python train.py --n_layer=9 --d_model=192 --n_head=6 --n_kv_head=2 --head_dim=32 --d_mlp=768 --vocab_size=4096 --activation="gelu" --norm="rmsnorm" --norm_place="pre" --norm_eps=1e-05 --positions="rope" --rope_base=2070.0 --rope_fraction=0.25 --qk_norm=false --attn_scale=0.177 --bias="all" --tie_embeddings=true --parallel_block=true --init="normal" --init_std_qkv=0.0297 --init_std_o=0.0 --init_std_up=0.0297 --init_std_down=0.0 --optimizer="cautious_adamw" --lr=0.000885 --lr_mult_o=0.704 --beta1=0.9 --beta2=0.98 --lr_head=0.00525 --grad_clip=1.0 --warmup_steps=287 --schedule="wsd" --decay_fraction=0.844 --decay_shape="square" --final_lr_fraction=0.0 --batch_tokens=[8192, 16384] --seq_len=512 --doc_mask=true --z_loss=0.0001 --train_tokens=127600000 --steps=11216 --dataset="wikipedia_en"
Each number is 500 + 50 x the weight over the matrix's rms, rounded and kept within 0 to 999. Layers, rows and columns count from 0. Numbers have three digits each.

# layer 5 attention value, 64x192, rms 0.0533, rows 18-39, columns 0-63
433480526551528519516519449472552591571495502444557485543509470452452525550487494440518480553541519570510599427523434581480514536352497496467561514430575529522549478570535530506547566487486593
521584510548467525488440460589595530499421482561583428493522489513505579474482504423523510456501444570439488516549515528414446478475421455499479466535514483458506447564524434456538538497405567
547476565514396491542545495481516435416547454454587476522463493475380465501536493618562507501524513590527430573479505551551517404483547539524500527541491534565477560429498519547437462447523389
520505502519473554433502485454544490506461464525483440584497479469559502401525433540501419560498456534577473457470567508482512688479521552492469548419511430500465559502511435491548493482527577
473523453501568543417542476521404498453508583458621509495499521513445560505524487508555485527468474522510495541565582550484501537537521425637542417513481547492532545507441408432435663522531556
549557448498479459385504488498527520480484584518471451436443528571483483445486534558448510431514616543392490437525527581519489506490491480430552431428555597608429521366542482517384573498532475
475485539551484505506487463491514400512534502505530550516487517516525441479467467525512469442498507488392472570537529496491512549500522401566492474478490605386529487465530438483502525446575468
502420404519445531470534485451517445565479520506503494457520481502483501467449488468505470529521424572491502500510455497501537477496543459531486492510406548523410458475498490512506482506602519
545537459444527484507495497384471483430568433598521531517454481487518468489438504507523516520452475599537529518492450547560461410435521498513573580530537472517514420563483469511471454495506492
415498669553516437482410469496452569504455446518543447557457493494540555446500475496555465493435500524528491454488480595480472456590478628474468531618429433475520492479436504477519457469517580
504446418474380565425522490523473504514507521455480569481589508528597467480460543511484568469539457452453483501540551513389497465544547463551520584543437498537453489460511410481462393552569527
563485518486415491536497536534464421492531488551498548462556521439510486518571476530494667520401502615484454554489541521453519455451553498445504565553390512601477514456430488503515460499556520
622565454467564470511584518532496570564588440573453503529509504556348433525472383530537515542555548440455367476469617497438472491467427513458489527517518574436492492444538587495481579503512520
565534506491461472530487538524493549567585483539504696467480514545456509492488514546557514460461472577491547474481492535545502493502442538493574439539414522552529568563526548532449495540444567
438538563464567502591496488508597471474471474618517567514409522486632532443463520520504489460588456575582518467603488550406561498551511573494567417439418494445554593426586495477545550537405587
422508511532547509488583465497608413500470548509484587542504511417616497512502489465418500493441564460579509583518430546498525542460487538510524364573493587538416559469482474496549449514511514
418452455487519438515465512581484582584488538483438603551533505411561425488459443451458535522523379448482509565459487483422534436514462504639449581513525555434554418533439427582549376493540505
544438509609467455489529497563557522523430430404465555496594494428499554583520447499443522550437526519446482568465516540450476477412436546471411475503467456442483631436490507478485474500413469
469417497473530463519435501534484523547473490622545515567481486541474526528489465406542484490456538457526470369402484483449484432579431477387563646502525535564548432480496503538523480567452600
462454476376539383528463556432554541485567499517452458483480466583561477475526365472446491570499394449525445563507482426482466481511470509519577534598587500540554417627407525489597471522538520
458577537498509414541504515577508486502521386470467507449554507493475441500540454560511468454468423417469491463479525500448457512458609450473599440480543535480470427543472540513528440510485442
471563443504567405535548504586505486414440478423498531541408508484528549440448544494539556472486542568509492602613474401565432558468502524566541642469620491520489498473626581510480526494426464
# layer 5 attention output (transposed), 192x192, rms 0.0391, rows 18-31,50-63,82-103,128-134,160-166, columns 0-63
512490546495411469542435427455479512439547538481524548464495507428413441413430558474485549618553575529478609452458504589620453484409491507520577479511478556506504497462542546535420596506475540
462518426547471438529490553402450465435504426505446488419575478393600543482429482515588594448483498448480518569512535550410499538473532481433389572562412537478494516513509483423423497411500532
536479490482509572409393540512512527534563470521443488478462459474492564538481481509439510461553556568505527532554427548439475468534547402494539549563609548537472517504643530555570478479476487
399520578479470515501607445528510580540517487549574489607557421479542466489500475475373499465436524561472450404461517483522551514429483502498416531501479437546564502498466473441523420512480578
475532477514484492500480511470567509536550536470561568456516487484448580533494520528570552492549523530567490471535485508477450477441501473434556557538485501590486616498460497498502455548465483
526455466502423412534410476477372501548531456521498561483511538462515573501530427463490461491433496491447554539409508517480441448477519525475426512466442516520453444488490551489473584503477596
532456573511487503568472457497559495476487491492539570530444515485590577479569500452492502514484503408470525473528487500481504503495511446501523518481515454445477510523475583383530501539512498
485552425527496491507444433503520529527518606543421528489476467562449555426502492521434510497489505492529469466645493504427536406527447491438489452497628458497452504514441457586497450561555493
498433530548461586436515574498525531473530446538454460503547469435527461570362521480469559540473472477568524470460412494496431499466541470533472466608581499478514546595522474582582508475455490
455475483541478597452543420506476469543560412504403548556513530458458577439537429537508473462467552506486523539544547481452624448404513503446487574526453530397483480548459481517515411473495438
488442507524485495483439462520548502488449597529500538499544560536499483484585556523505478434456491461552488572528416361474486582501565548467554455462499520532469540482384417441540444556494474
536502499545487432503468535513491494450451563565554465496571548491532468423462631499540572398454459460498493523508446480410387568563544513535540511506503477576439569552487476575525611577484533
514522562526567589560550587512400519480457520463424497516480493419506450549547509443599522533524390559501464428476549554467471442490512551514554474582541469518512454503564540427556558475465616
554580479452520511592436463497434486519491446472553547476443585418448401419507592543496550519553507560475483507562482511564498582365499534535577501498568562593458534424582463514480586486499517
541576504493482428570484531514454508518536597542525602432430537436465378405495501487544512570521520435530510488471528510590501446433433525521484458555518439462532492512501553594428481484456461
481482454445508499521493448507509460468527463493495527435519504465565527470468453555505573477518618514488485507527501527428508486477503517465482529497452489479492518522533554522555496460502508
467540557502559498475537422534517500595504605479445533526516612530480454500474560543489521476458553484493537485516501558495480462547476505452472536452471537529511447440611475572465546443519531
435493617504453549504586478561552548462449488548527572477450452503551436438556481492480559497463481531431415446455432547502546516421443476530426495466497459519518567530438461477490471497410519
422524451397518537556447592520563557499493381489543433512495430492520595488465431497500496506514547548490487429480488441447543465583554464507462489523462491492513442484425511495506328461531542
513558479488402491510463538434483522469519572545509553464418476514547527443452424517506467478515530526478499522522507465481548509404482497538535532438388511493494505538501532495515544483438557
499450468465553523535463540440459537438481440490557534450471470466503535532497478477426493532523522466472494514464465490494467515518514476430458497479480480553493449485463531454495402535533470
596550519568524443473520578513487464589527601553450540492506499499415448473508609485570511513484488501460508502534462500541399445434452482469500494519558536519506478506502558539432549497565438
490469526521453543421515594485472536515533474528459524486453492509457479468453409468489511508486547472546446459456461478482487522450455518523528550596520450568532453511487463528540506513508541
514466482486554555452494366453499457504459429487456457596537504488472588596517543505550445547396521592500545562518504519551541561531476523530630497530480533530497496472536452460493545522508517
417502487529499514530481550459494431501454541470515517461490506530464478492444489532491467410522487458475521516551536472490440505523528407444584499428518495513490526508489556451515395535548554
437506489467490454538542629538508562493429549458567534493558455468439501465482503492488550456495488503448458444505527456479526586512514443499525524443513485579534449507469466483561497577462525
571488459495471565506451443435449426487530472501508466496538513532521547540452493500466473470501478542524542539566527491442477507509533525486548521499521561489488443499558503440543473486544526
514482479533481460465517450425494414525524566512479535533541593488449535498543642499609496513447497527510534538545503554577408546464442503544621501465566532560497543453569495509525634570564491
536511568452501547572464472489447485514525609522600494531485504473470468487468541525466504472565503566513531362520503454530526495458420494481574497480499463648549521453525502504419495529464571
420463490467430427583403532483495491500556472493449410488509381462518516512439465506593560493552438474481487536535591481416487525404512498495533588575508474503487469473546521473434474497470527
600507461514470596546421548564483545498467539487501496436463554531483562542534574532447567504578576550497554519456500561554421521562488504458544506530514502493469604510593520524495494553453414
440599505531444495524511558461451479545470556512541520436464473471581517516493501497458536585478557531550496489496510483500510532474496580479479466482497369499495511478481470464475452436522591
481411509494477440459501490468504500514493445486532525463572437540510606466507450489443533615495527536599453509524498620481429501435537488466479511484468524490393574513464517531501462507468470
472497443459454472489397617445442434414561453487486613465535560486573483400568514485498501392474511539455566647437559593567380546499608501450436584416487501494401452479574556479472606529490424
443532517555447462511466528488536511479426502499529474506540508506504526530517441512499524475552547436512496492575551440489420512562606410532536436421452427424468493570467560446508493540495510
588562470568514496400491489469533515503412528538419567464499513555380503539534532485491430486442526550573499507501427536527518441487504524518514466529549597507445486450457441566532464524527545
498478457500478553461491613473543545472552439533518467421558426461615437527442549476429538535496551508540497491503483517516388537491501470450519579538565491465448523516525456577474481437586451
410405549512413481479528405536531500522583415448441474509450484552500546436476524464403575570511514458475509585445537518432625574382482485543574651591403584514510512560513547417517430508540476
480529475547527505397508432483534551421483494417467518443467537501474473385528543446474487554450515412521521566470466581499496521471500481592503437519462537499419459534436448480486522519526514
565530528505577499444521467509523505493520429507546563552504559422469461460565573496542471492438519412503524497433506613456434518494494545632501564470525541538459534505452409614468521525489571
581528526502567569496555472547465524539504502587454523564572516398462489631547516466564490496559411571442435358571479471523487460505478518512488440504498533464529497535604470388565523407509570
555566423507569473469493479556502502455555438488478536456566530496460462472504529520540515514521473505432518551531507532555485618405491521515519542501472623584449560383489499500459625507546556
463409568497427567597503486478416577578527376423598449529464450506401453595468476531495496565483487511533463525590469571556543569431448545410571500501654565658512428563602532339527495624557520
450465495545501479564596497501466474539555497523487525476506423418535388472569411507407452512388482398470446551523576574516468553437445607553510582464460559519484490516467530446531524619552447
523468530497553520611486523505497549562537533508425559448577487444505462535465442477483475569485406424550483598492526475547466469438574542518446560561459512457537512497444483488513557470460572
547532500535530500463551409443521490498544459431529500480595610479497443471503479569552495463522522403456509573518489455497454516435475499544458550569431566514451484461476547573455517454444527
496527512466594573440538531508514481470518446477554504602479443532470473463547495468534551436510535547450531477639574486489513523552497415529432478457563480563533428483518483496493492466508457
422470469472517552547427497470510536547484587492532379510520480592556520406463529522512467542529454504536533528497481543481479534494579513487493464542519374476487518496506465451451543370480516
474435423607523542485487577544488509505577487432546461482443567527518516553531421501486555470485562469458504494495602485526507519513530411435507509438456494504551442487496509398448523623486522
466484562461485541605495576602480436465522513489541513559504370431463460529518456524533417387493502473592434435497556473547456495533542558467543507502624419566531557474649562470441585484439426
489461581436466462515463472490460445527502446527507456550530467524472485580496497534488487550532458513483541531499533517471611437495515503485598543549687413546528454476500511535494519500528533
584519467470540508502515447471492458504520527548526486514531465498494446455557437488465413531489498444446506501533437522567539480522450514513559490435542417535532499545402533504551511592539518
500397500557551595439420447445499548496525426456464468493530468470486426437419457515480460501482525466448492606417527473536500472387567423542472465516448567555546525504423588562534463443522550
596556552454487674508457476467525547568395591493666418560411570534470515452469537532477394335527496395527498536546425445500414429522489516499517478432599481534531490567435490561575521488459442
503522538480541441541550506540476479522602464538515487559484459505539487537543565502511462469524521547430498482478540477433640413476495490501466528569570456499569432554458550515501484439591604
444460408546462519422505572482476536475507477421449469448553479548495467550419532503535536518552478544461486503471531502489530480483594497497508455574502545383434502437575518509523490429461521
536555395484453523485503557543493464534483567511591516528499516574430471607570433476583564461443531483537405471570530498492498476578538523441521426467457537479457566413519466465484575552498503
486423512459523482551487487492505472466540470356470530444582521539491575489557514524457587534527453459498478575511455513500622505456515432521496582479488444608517499478594461431448438574470530
555519483452570423571500456508515473525428567578448535574449464551548465402498438505376435423466509495503414521562490575536546474465500524529428558443443436452534542490444515504529457593522485
462503480559504530604499432483532515535598495454385539416503484461506453558563460441459532490531481396467499571435474574525454488435538484432413589538395598485533532494577493491537466456552549
589487588496549616526469440419504511451496530523597465540466562530478519500530578424566477428558517436468474500520365546569426421457498450491458557525560531607454429518420488480491556419493553
406513557496616514509564570479465474432529498532598532518492417529523511427540520485598538428514495457400486510492548530452570482532458461488530492606543414574519414584485494431565442526489545
417441498587459491441519476484446547489596469400503427452517459495466521488503526516560534517537496450431525546489505510445474565431539422561506481575484518453434487497547488528499478464500516
544463541570488538504489447558480580468434423573608386532443524564504405561469513486507432498483499481471507504581550502454451478568541424560522473392450432441533401615453501547382546600415431
# layer 5 attention query, 192x192, rms 0.0615, rows 96-191, columns 0-63
426518537504520429478450485529504556591553432504512455435578502502507485505472497350580471458477533447427515545639499423565559590445533518521488529435426498543435431475507540533518532548456451
593462457477467491469477475464509418446450538410463600593448519477428481503544573638399576469528533579593442429397576515479475418512460480469483517539617457422569524559528466426497462469502545
445495486530512514444500511508510562511472500514517423472556483425543549554535488482583459544530491475540493507596449504515533594519575495501520484539455490501457457503513493526458486540519467
467516531538555452467492469517481594537542474519485467441551446452544537484506485364604445502489485436435543553644452440540537555473538513519556533498417571562410447509504510537488499522450417
540460448448501510491476461498451423527480490523488564469522439525556471467521481449507510466502529509481471479471462565512504507490530562443464530483532505467404543477532510471501532481452437
566414413430448492615496487493498335512484494487435642543510498497423419425501493527447530480408532486501498508279569611492539458481425484377390577530538464464473644458548495453534566459514446
636397383432358537631541475492555301449516532432436664614555577508429364396575479511451499523424562498521477481267567598490465382461404548373336561624568433485488653343527492394524539429471451
518500501497550478480499539583536468548521501547516462569491556515502535489549540648474484444399478534514528450431610468444456474432466435534551396505538487532588483542419513484538491480572517
515517531470409478528512534532432641596408490508507491517522534557439373473536537517593536494519396556516614438387592457452509511482400467449506445597545621414559589511439500482519541479547540
523505492438487516521462521547443372494421464426514547465465486453479554464476528488502497465539618535501560543568469539559508461489494471427449538481489442541403452511543507468441401457472460
562540552556550500548441548475417440550439456483538446467460529480414518531540465587488451451419606491434497490540513459531482517495573481558500474551486435575610520530412541485560568470554472
559456405531494511481520501433500451487555572440426548504482469492467487452501426418544556545580396500505499456559673490580458464492588589389402507562413543522437504555604524506530567444490525
501544628532542498530484517470455509541562521490578614471471446535488518530528576568522563533555379488500522461528507447515514511527484466528508443575549530548547566577589518443607479496550578
492530462517467529554501497445546490412500451478544454452519493562493516463563416512614520429519436588407536521531504510439579441535503485553567556538544494426550525494617539445467492565361490
517521564610531509492481460530555521412450490359517480477492563482479526567521451462525387485352585487490462640601440499467484420486525500519564541533505543505454548585474476429531471419468485
491526482499578476527511415531480553422533581510527510434484565456520431522525533462573403395455539542578513414694502519547445595542529513505616540384405559499399464531533408438417482498418437
451535510521474480538536458553497556494585547570490567503472490502447491537570429445450476507405456483509421564423476558540564530455543591485496604524500451498484443538409458496517501469463425
486484520528453413540552490538556476441489507374493546549468536470472537550577466462529508519591543564606564551522523450500476540549415576441521561531554527488459537506596418471470482483419448
524576490482530488462516488559431504463530497605437540506541524519518494497514450530491499554536610544453448467476522473389498410501512497536440513475466507431522491434421475590494512495496488
427553371540533461479517478501421511534537460489378512540517474483557464447469498504550507491585485510451413531472551455546509464426484457487476545486573479491574420510503507522440593524509362
447528544538481571533515410521625523477554451632462542564585505522505530493568415485570511527552405556444539602537533574488546515530499521444503531530519544416529496387497367481521501490442508
504531489510524433450548467600443505520474564550525532455570500469494501474410461536508494464538566462500460448531512501385455492505532507523455523422469476580542534541472514613459544551583441
522475498501451496494473482513519471445466504505525532440510519479535525458546507519495502585499465466518534534545530529539473502473484561490561472509544496455475524521492410524488475453453431
614531509558499500463525558426501446501452454401557506577557488467499576455570490522515486552547481472478567492530495470447535461537466407571506424552478460427619479560440535576557408531541538
489537456624483564458495520468505487496501541457483501627445470473453590497489614409489517481419550482469469626537453547506558537533513462557546428467466487455539524408491499504500488512563505
420496493588537533445498529534567524506494486615536488508532468594550567460482477476457528517448514530414509503536431500523474460516438438465424430531509514486472409525423511510490475449453506
495571508526529495466431527481386507538508573528523508466387460459449541500478597516503442388441539476489490576524494487509490430475566495526570514464465397543533500560483568522473521455634541
467466488479462453445455578502522501459434561439474481509537525463467556481483488495532524420475543503513545444477582469422489472498550466554510425434563415475550354605412459552446442520498423
403499558496415577545480432486515474514538533610480527483533468464420524511504454425505535540429459520655525491481433559432513561474520470495418455461484550438421620365475390446486465501441458
510508682479594449599448498468433468430535477556568503567511492573575450483527607631421547484517438530469442524504459528471499561492501454495509496540510466524496629419512513527531452503556597
537449399533443571491619482410428511502522446568382436528504489404559469456486478438469472495560509525434501489460555437420469448488399527490505573496512487409510503385476401567523519554466474
542522494561460503516630511420482508510444484442505502458509572425577488434500572531538495597471419526556530454461500462578458466564428530564473506520447455537540518558552553477414502574443533
419485495481537498551388484524583446527522471589434596475539505498435473541518519464486427481466529549562496479465475497490557523453549528454465500466524464533480581496411515494595426500526447
624412468407441584478572521428497477496454512508545478515466556537489502428521572542493546380601491465445427453453486508530450458534448403487505528572620468547592461428596515409425571516490511
464516503588559584438570513536533526432531504443419458543559478381496466510537492446531483559506543532593560555575367523622545598544537625513546533521470585472407450516535457600508468569480508
464531568569578445481502437540510486459542452506435522466538433524516496534530500415529414527411542490510533530530446495491567540457602648435565565497434622523405522587450533547582450506476376
504526517486531507493519481530501472455512454541513492543514460437500493510494465471508474507447506535501508470488479432486521549433509474519477433427502501494509483531491504460527483481507492
591546452387413448575542481491463540577532452490539576510524521537408433478553466533531517393505489474408473475426570459498411454437452412510381467592506395507536513514545482449536550453519522
611355436473368525508493420501498449453465470412493539507571615535451403410525526464475558393452587452467469465510484525480361398428415418509405516583560478493527541438625457319493493396488428
520520517495460523502432570395481506522481564473495404507452482545526523418457518521479508451476503443489425432486532543460519475497496508497481469519559463537540435517531574456487556499508459
451592538512540490466468544529494518496463582422447480454545516551438558486591525588516536524501394506427523455443535479509512628455477485398368452630534558434532452490532543469545518546455538
462494458471480393463521366472552487504510387522519505486542472464478588506491469377590465447497560495560503535576521548493481522538517573481431566451482586565494535464448482540469461408460525
478573591524550563538521449453495495560512577538497544643489466461445564489456522522529476424499430498510496368475464581603507496542506490491379487527578426614567528469543526481548547530415550
589556417492466628537555464528415485513554558507507507551547491522473417442515500505510527551514449500438515456489494511549487540474447487438556510470503503456454478465542490572436577428393465
531568519367458416558457457535471465539495428537500526374543507510545404492531453525491457484606447509415470413432554517546434576538482522531456525518520510514467635431425516525507510480524542
480563610443543490468425475418440514534460508466474471457557527578504380490560450504581386502497548495432456513580594491596539542457487559520539474471424452463469504535477470516499568457414450
464565497548550432446497480459387479451535437455503427424503494470529482438508498500584458517411605515467545495520588442550411479566488572487518528554551472471485423578536543525524526464451519
490509484473509563516582482528450424506499539502567520546512525473568538543460532398525444492437492479534497490526436510489527509550509496514534491444492484492462559463459476552475429474509498
466573548413565483571479439543480568600633512507547462538416448465477422590485467543518505557523489530417529544577549485553523576498427450553434495490507431628549515452447589512558533477547500
440507508555443508548510525619557437466526510360408595509438516452502425460579460589487404541525319590550460487462581482509484487561553476487460591583525575471537544489601463485461496523461512
523494403548527537556560469538543473548541543544508553534513481478427492514536610532550555482522556573514498528513469461506480478452484544492479498493511506579454437538473469475464516528495538
427569369448541563560497557458429439549597571550399495513504464540453491474430527467619512490548508484506429437449499428561486534447510483511561563460531499606531538523490540433484535514484466
502600557474570568426523477496532512503544475505584436578504508490459510469497511533479440567524398477528537558562529533512571557544483480358466467524492488477480456437534400448485582475454526
522441438568492446525454447530559436486561503514495530536518473532478526490488518381505475471442598459514529565534487465454448518499519508499489471436430549478480514505458484526410589479444483
543503517598387570437385477563551427455420405551608480560521541504538458497516446526528491489473486473529642452536476578514505493494434499527470595552544422464619484491520448529523475485473583
549414521532549453572589466452490481483422493433476551520425446503479458484498464481473543541491474429533496510548422555471554564503526463562490571519492589567494589504547563501431471507546429
445610496551495511491466478478562512549568390494478532433490483543504537507521491470579418564492459431480529633444576418456554495491578484506453440528418468459455456495449558480568492469531449
517587472604460552480462495516587459433566557491486415570552532507600473468486506450430429484430530501485504523502511488478534487466574521513429472454448573545461469504423485420530468501515420
428557504544508453508421438395555518543560496582472438449469488419496455514394473413578504471461592461521519443463503541412492481381599544490540527433578416471572526546495548509552419531496544
493464505466504446636551529491500580496500552493517493543491419586565577462535542481471545477533357471519488367501505502474506626507468423536548441569507480566494505540451514532500536502456518
515523513490508510540594517528469446528513506522468525494492516476521570565544469439501547523425546520537530559514470503587484531499447531497498496465459452552416520410516509483451440490538512
566474501473513438437453478508462478503481466509575513485502509460379447478555501533488586546559585633445540601472573456428506454516415512466550548555508413438519493464469477560515450478609565
513582506438676534502484448435510459496613540621432448530513491439462544480501436544471465525546594496497437439543508540486483423379437546510537525602498452488497444462460516573562574481393556
523433539523491479495668529483492557363494602504508451453481518515519501448388567543522449537484527602558598506517512575510542476527514506508519511579463529460440494501557384499440526549393484
428610524536503499406497477466465511503563457501555491490467470462512496496486413418547484496506452526582533565621434461577554574573524531558498496432409563417529444570460518497469416534418433
557495495435397512622407506496510481525474490524385575509469511536427457482573555566458516412457535504465423407337585542406466450520443435430468477538597400525517629408550480448546490433546495
479533527542586494426615496522474509477490528513559437476499482440541477516506496457511466541525484549509554548641444477601507545496524562586513530480438596493438476552438511591417516526438487
467569528568556495411542464524455536466540454460546450508509465463526499530507487412535438517508434522521547552639413425559524551563571565610525526436426616501460458612413521538478473533445427
516538484505511515500535468480460477481534523510534511486469481514508531488508487517502480522520504466492479498498527514500514484507517512507506468509505503518525509452486475455527463500489523
516355459353405498554514516471558425557549540559463586514523525566480469464472527538459506470520553433449440421366573544399487403409447492439451464583555407504540559432600482405570489476571539
578284372329441511580442506517542430577442548504427547515578527583467451425584552573496531420446584435423462444395560514384416392380370449418357481635585343498435552359612523419536533470568518
537513511499547518548411520527505485514484555582497477568503542539480475426509451529454489491528486487476472479430565585502483535379549508511480476500521492610478484474557515488538542424568441
501515535470417423526430490532486568457466547513512482477448543568422442545497532399487461434469531505532512502494459530458473471562511523502484467531503434514403509601474555456473461510499507
577456507607452476530592542556500463470360490416437469469566492545471417547523368405493453524515492459431568603500540577504492502538474519499389564522427458479430539502586480581511476463388519
495503545437458490541402447478495418436445503588514434552448543474525431467441533559472516511461531498558465506519433506617425454501571608426460436483499458548490537472531504477527517532393472
480515521487500432456365487536391446529475444454546415471484479481420512509494568536520539588479509459553594523454490493553480591424537541457491457557540569378496451462541565519479464399469387
536555513430488389559505594458514524640524456465580550507434473430492463540508420503432521514532496394467459486380410500532575550470546520525474505579516492494526525467518526435546479475554557
471482498428591485542490583549534467463500448511498457520552473495462500474427450476557478502556453517459527589491556510508528404510564582490538553517392466481493491434620439444501503522431594
481434452519481497478430467538408483399566429463527484451539500543470474517529467447583513531462519554469463458495535497489406483487455554496490510566446599488545452507497502532523475534440452
518553405533555526549526531520436520490482513525479539414513548435571415525561478547535488577454513500549546471515545482488510526503564475475475465392539495454492541522465447505533515360481556
469527484510555393554428587448545510541612517523471458493495540478467491538468559558451557525480483515497552554393477449603553498393540654511534472507526433597455557491457623474499441472432477
519594546551538457487420541516609462406466518430417635444408540519424459554624498488553422425521517611504468448400439526409495498568495413501507613516491543485503477505528380527431473397496556
534541512586612528426564507552488401564481492555502449513486538586552503468534588502569457502479561514525501432481580465470489485408638618572433466438539468504502410555463547544436507493460542
481570473516481408527585528458569477596533530554512512510540492470486531504515548434410472460477454510561486460499534468564530515515600476486460550429458495620560515576568539401427459550542418
533484502490523588483434425443501502461560552495525464459555535494442585506384492427516429532564429550533518531541462589475453562506566533418487486591537413539504522421421444437498451466513478
481572484540499468500499518555577517546495554547507412539416491514596531471529515542562549482437473400484517540517517478449541560479511484514441374505511445461476528546443560579544505509589463
518492506560444554506466495537543462417496502453437609548514558498390525534563463396522467535453406544591560514560492519431517552498461505556476517519498487503487520544625444578400489424530551
579607543505594454508467511543457517525543539559471430549503510482553519507536492588488492515468481366519524443486521563501552493543534504482453497531470520437525497529489512502494436479537513
473492460522478518482519542453553476614511551431490527472407471637510555568507463465526504530544434432433463482478421488458572491525500424531512552566454519429542535446519548388479479560426532
471540500528573547454495455525537552564587508461544427560560467515428556562491389442559493491465457557518514430501503528394469465480376451497478640556511584497422439472468532494582459509529523
440531459525525507519449481476468445527555511482441493532381510433531491454423450475426443421424553469579464518559519533484584479491632467533536557510522517541509565488534496457425524527468374
446483492420483511546554508522475524600456516471484467427498462527534568532510486483433444443558427531469497527611637548520469587460512520382452484594524518529494416490492501492508484497607481
507562546570483525453545481519451433510551448505422481454531527456649529503465448468478447480516502502591438472528538524530451489522514539513508455440490451544481503456486483467447570518564502
554460538522519503461529438518436524589518428440492500463534544585450507462506460463524486506621488470385472559474516431431435530497528508478568502452480436522486571439441485575491576532530366
477519477420518491540577545501460530528501525462461446550511509515542490527508468428496473446470520558484512510541556480486515517480523586527462439436510481543506451547477463503437479445576473
521547449475499383579566565555567585435408495494492524509455479395470444473504479501561521572442513545528604512530434567480479551509447492496517451495465547457439391538500448478466547513532519
# layer 5 attention key, 64x192, rms 0.0587, rows 32-63, columns 0-63
442622519484494497389550552526589486499508518552434436599528441432527521522472482482404473590499474542523540455524525505565583545490517576522611537400491564452514483605471493556461490564439497
475552501574530473492506496487486573510541446505517475450513567462534544492552464521569547485507522460468535547534458479567479518521562558495491484474462542506474491512465426561485447546527484
397537550502445461495467601461572487476439535622447442533524336485518538645426497452406512578489508614492502461470559485450628502486516507526522543479431536456583504506479524625480470524432557
473513514527466484483502495492549496501474502497471467522490489487490529554494458541489526515534461510480494486469487494492582500467501521534515494474475481487526506485515485549501496551489526
545557439577444545436427323513477394573581481430490560552514711486451353293534480610534555382529531416521486503505423549541333476422509497501528548630582427598540492463644355351610587417530356
491535482508469493482508465511503488532492510505454469513505554483539451471534488497499541481527471493484518499553514533542508483466485557445504526502530519501537486498559451486525520505474461
503572510519530460432507470518546492509500496529454492514496538495482506506501477500474499500507510513498500483479485509503535507463551512540532489474461527485497485524507471522507505519484457
425531611486499522469623730478496563530426478596467445429441142511520617723268546488403469742531480616519542514434567381566761507646451475532639527391488583422568499501422619673324429706477621
558424502510515514487660538472588571532459466469507515414497478550531484550480478472435459490541480477472504586476537497428473486531542497486527554474332538495604507544483546430526592493442442
485582476459532558540452466524522502458586491447425451505402584547447475472499428529476513516522465482488500520384506416500552532528488441517489483558517471418447515487539583645495486463484357
505467476430523537476605493515526447447570507546561468524419545549554495553493480517637518545524478521500565489516475506446417517544477565521483546548585432565427526476533447578467489498492510
436483482496553543469679464489514495524497487504576471481520567490540547552539460570510534366466413500456491493453527476530491469546516465568500496596496651504471472461513507532576457528488501
562506443508490499572491561487442490515446479526491468469510438434512598606509575496434399463454447449526528608540537461501494476445502500393464577546507503468485546447464527488529419621520518
530626521557483482548396503496505530527494496543521540604496504517559443475510503463491583437436496474586485465461463512557528583483518530457534442497460475501477489511543489518400494462503464
430564539492481599409571394550599590584563446466493454558532553521499487477444442564459545614551527486498520508448575570476636518510517563545488499366504539480486475505557563600395557455533406
503463517531443576475486438472560562482458439535423421510463509562513558471469467481551493499485540593455434512455506542491533466506427545520533524462501452532481479428535602527532546452476488
591529452439422490502598506601478473514483490478507539577574489532532471483552453504554496447577459517550496528478541461484521460523484583509451541495502449389511472451624588574570506549481553
475441451591450515488534519448450442480538401415533462492465525536526489528470543516528425567471419469432551461463486591589470468389473549453478436429457498545480449486353479504493485459499437
488503499486482479470453494455536452459445450499466440541515540553547499495426393556482537472579484460474516557435516496522511511434512457499517437453495488505486547506506451551532515462569496
503502544465482503585443457545448435500461492434548550501472536438492501537454475545555460482485479455546472518510456565565491487498426525444539473486481559478563519457473494527486387495443491
400495530577478410475533568482494506541436509441473524549511467456558425466541466498434514520519555568459511477494571510556431519513498517453550535602503485477511514555463507525459538447560499
541583421518518456515489456482433477464473582521514514451485506510487571538422510556479501573447567496577405449561533432524543519524534425520566553505577484487408568524522501574524420462440518
514538519588476443537539472422546467480569511472489453478530467496499459458433487445541524579506447516468419456453436550536465517462520531434482456466527472438500423492393484536536470484542482
524482513542508405545448487470565588524516422539498479357524518504472509585546495433548460584529498399517527532562465479472454446519521505521507476504529435484417498490433483449531487401520521
479459523437510491477456554562482546499460532511455443487511540573443527589513462474551528513504576577550484515478536465494519494487456638513507539485503544508480594533459591391503488513479505
525583494479459544534475537489523453540565475510473532505464584411502462534356567535422549472556637585497441464509483474484550504504545493484563564424462570498439556531515511442458482506554516
563428514456501575512566455562566483420442544497437544390583524497388474551509515493558646502532480515530452533502442512437542473566469438462418435543554445448408620468495535542477483528465521
450471444522577483529424561444420509495507564485429496452486574434523455455502471548587484414383574498431490577520518558577461482490451507497453499487526457466557505483616542563442524490585535
465511568585434512458512516491541482483441514455427483451525553471421514517498559427477511472431520585443474490464544535509442484466467523467611521485577498498605509447560467491370535521447513
481487520537539538522547552465455516466420562532499560545490452532534501402511511397428519610503498526520531519473473527582492499487478494554480423556444451440520519539560525411530546523519528
521569631591434498536405502465560535499515501447524430463462538469523466499587565551475573478513489382466432457509512515478528530499504474543421507437476440512521561502534498468474460517581556
501481532517429553510405529459538499506537494465570484453638529526464544537428520467557490459488561500520448457485518466402501504462538443460529401532493521495530467627405536436563504518517408